config.toml
n_kv_head = 5
rope_base = 10000.0
attn_scale = 0.177
bias = "none"
parallel_block = false
init = "uniform"
lr = 0.00484
decay_shape = "cos"
seq_len = 1024
Each number is 128 + 24 x the weight over its row's rms, rounded and kept within 0 to 255. Layers, rows and columns count from 0. The size above them is the row's rms in percent of the matrix's.

# layer 3 MLP down (transposed), 512x160, rms 0.2, rows 2-21, columns 64-95
size [ 93  94 103 108 105 102  90  99 112  90  79 102  99 103  98  99 106 103 111  92]
[[174 124  82 104 114 101 145 146 166 148 105 150 149  94 126 113 125  86 133 156 166 130 172 121 155  99 145 120 139 111 171 153]
 [111 104 148  88 113 162 112 124 102 120 113 158 110 129 105 140 116 166 127 151 140  94 165 124  79  80 142 150 147 117 125 142]
 [137 107 154 107 120 118 111 162 157 111 119 148 126 128 118 152 125 137  81 156 133  82 127 118 147 104 131 129 156 127 105 114]
 [147 155 119 116 147 103 129 118 205  86 174 115 108  73 123 147 127  73 141 125 148 154 136 117 103 162  99 110 118 139 157 147]
 [126 115 144  99 167 101 150 118 162 132 174 121 150 123 128  99 149 148 158 132  81 153 100 148 132 131 131 116 112 132 127 132]
 [ 75 149 153 142 156 100 145 123  79 147 137 122 140 147  92 141 108 124 125 125 118 121 140 140 168 101 184 157 144 143 117 123]
 [118 154  95 150 107 147 105 155  78 115 144 140 126 123 100 106 121 150 118 132 135 124 126  95 122  91 148 134 119 135 149 146]
 [131 165 139 131 128 119 181 149 174 119 158 125 132 122 119 136 117 115 129 101 123 136 130 187 154 114 107 114 139  94 117 136]
 [127  75 128 138 123 133 124 106 132 158 123  90 120 144 160 152 136  95 152 124 124 118 118 124  84 127 136 178 152  70 162 112]
 [120 156 130 106  85 131 146 147 115 136 147 112 146 149  93 113 120 110 151  94 126 147 105 154 144  84 127  93 141 133 172 156]
 [120  92 122 118 113 172 120 129 141 118 108 143 128 148 121 102  91 122 165 132 132 110 127 121 148  50 144 119 123 142 154 118]
 [186 114 124 154 112 120 101 187 118 116 109 131 111 136 101 126 123 124 142 115 149 134 103 123 136  69 177  64 163 110 100 145]
 [105 119 113 120 137 125  87 132 121 162 138 117 140 121 155 126 139 131 142  95 151 142 143  89 139  96 103 153 125 154 138 103]
 [100 148 119 122 116 112 121 119 148 139  69 135 149 102 142 161 124 126 146 106 159 113 154 109 114 108 101  67 158 125 148 113]
 [162  98 143 100  77 118 130 145 132 136 167 128  92  79 140 112 130  52 125 165 117 105 106 150 140 170 127 130  89 121 149 164]
 [134 149  99 152 138 111 117 131 150  96 116 114 111 155 108 113 128 109 142 117 112 117 113 135 113 149 104 149 145 158 134 119]
 [119 121 124 133 142 141 133 160 114 131 157 112 156 103 108 142 100 146 119 153 163 112 104 120 144 109 100 130 167 126 181  93]
 [135  89 151 130 103 156 157  96 150 141 101 117 136 121 134 149 177 125 117 158 155 116 112 140 142 148 152 109 183 102  93 111]
 [117 156 132 161 180 135 156 172 165 166 131 168 111 154 127  91 120 132 207 100 153 100 129 152 128 145 122 125 110 147  96 134]
 [114 136 103 115 120 121 160 153  92 120 151 145 136 113  98 138 146 156 175 134 126 136 116 148 133  52 143 131  80 100 115 143]]
# layer 3 MLP up, 512x160, rms 0.132, rows 3-22, columns 64-95
size [ 95 101 116 101  97  79 105 123  84  82 107 101 104 107 100 104 111 108  90 100]
[[104 119 164 180 132 128 150 126 137 160  99 176 151 166 135 136 121 115  91 159 155  97 116  98 127 114 117 182  95 114 141 135]
 [159 125 127 175 110 131 112  85 114 123 139 106  87 121 148 130 131 121 183 124 137 130 169 132 140 111 142 134 120 109 174 118]
 [ 96 168 157 140 115 161 138 138 115 166 121 119 221  91 137 147  93  97 154 143  98 131 165 152 130 114 123 119 123 138 126 128]
 [158 125 103 120 162 173 149 173 112 114  75 116 120 140 124 138 140 104 124 158 154 128 166 111 125 172 106 112 103 143  83 108]
 [ 95 149 142 173 104 121 115 106  71 118 119 109 149 144 112 128  77 141 125 114 107 139 113 115 152 151 150 165 105 172  86 101]
 [145 136 112 185 111 132 108 137 124 150 177 115  90 129 193 162 148 105 137 129 150 144 120 111 130 127 120 125 119  78 113 116]
 [100  97  94 151 143 138 164 128  60 100 135 154  93 172 124  63 120 124 125 129 116 113  92 110 135 169 113  81 133 130 121 125]
 [ 97 121 140 125 127 132 129  83 120 105 151  95 152 106 128  96 121 153 157 129 113 137 130 109  99 135 167 195 139  98 140 151]
 [108 114 110 115 117 174 159 134 157 146 101 147 108 141 103 121 159 160 123 124 103 133 143 154 148 108  91 117 136 157 109 121]
 [102 120 135 103  92 112 120 127 131 116 123 141  99  93 154 147 106  97 129 162 165 139 143 109  90  78 100 152 174 106 137 133]
 [125  99 117 119 128 159 154  85 133 132 112 138  99 142 107 164 139 157 131 138 162  99 144 143  98 141 144 158  98 154 118 124]
 [ 93 125 146 141 146 127 137 143 125  96 140 150 154 133 123 116 135 132 108 163 175 127 119 132 117 158 120 103 122 169 133 120]
 [130  92 137 129 116 141 133  92  52 114 127 145 167 136 110 154 184 151 116  67 106  97 109 153 140 144 120  92  99  90  98 133]
 [163 144 151 123 123 168 146 123 155 143 149 110 105 153 173  97  93 127 181 182 131 139 123 141 162 177  92 148 148 104 127 120]
 [117 106 113 146 113 113 148 128 125 143  78 125 128 125 108 141 145 128 105  99 112  99  63 129  93 187 146 157 162 112 123 131]
 [171 103 124 136 141 135 141  75 127 146 135 162 116 123 143 112 126  94 136 131 131 163 109 127 132 151 143 211 145 126  72 144]
 [124 178 107 148 147 183 141 137 101 102 129  88 109 161  90 129 133 133 106 114 120 148 148 141 186 184 127 129  77  96  89 114]
 [ 76  95 132 120  94 140 130 101 165 139 142 147 137  97 119 103 131 128 154 128  72 140 125 179 154 136 134 141 128 151 127  80]
 [130 120 114 137 165  98 160 112 126 154 159 115 115 127 132 120 128 131 158 128 104 123 114  98 106 123 133 112 153 120 120 162]
 [107  88 104 132 125 121 108 127 140 105 105 119 100 143 146 127 155 156 137 163 133 122 126  91 186 136 134 111 118 144 161 130]]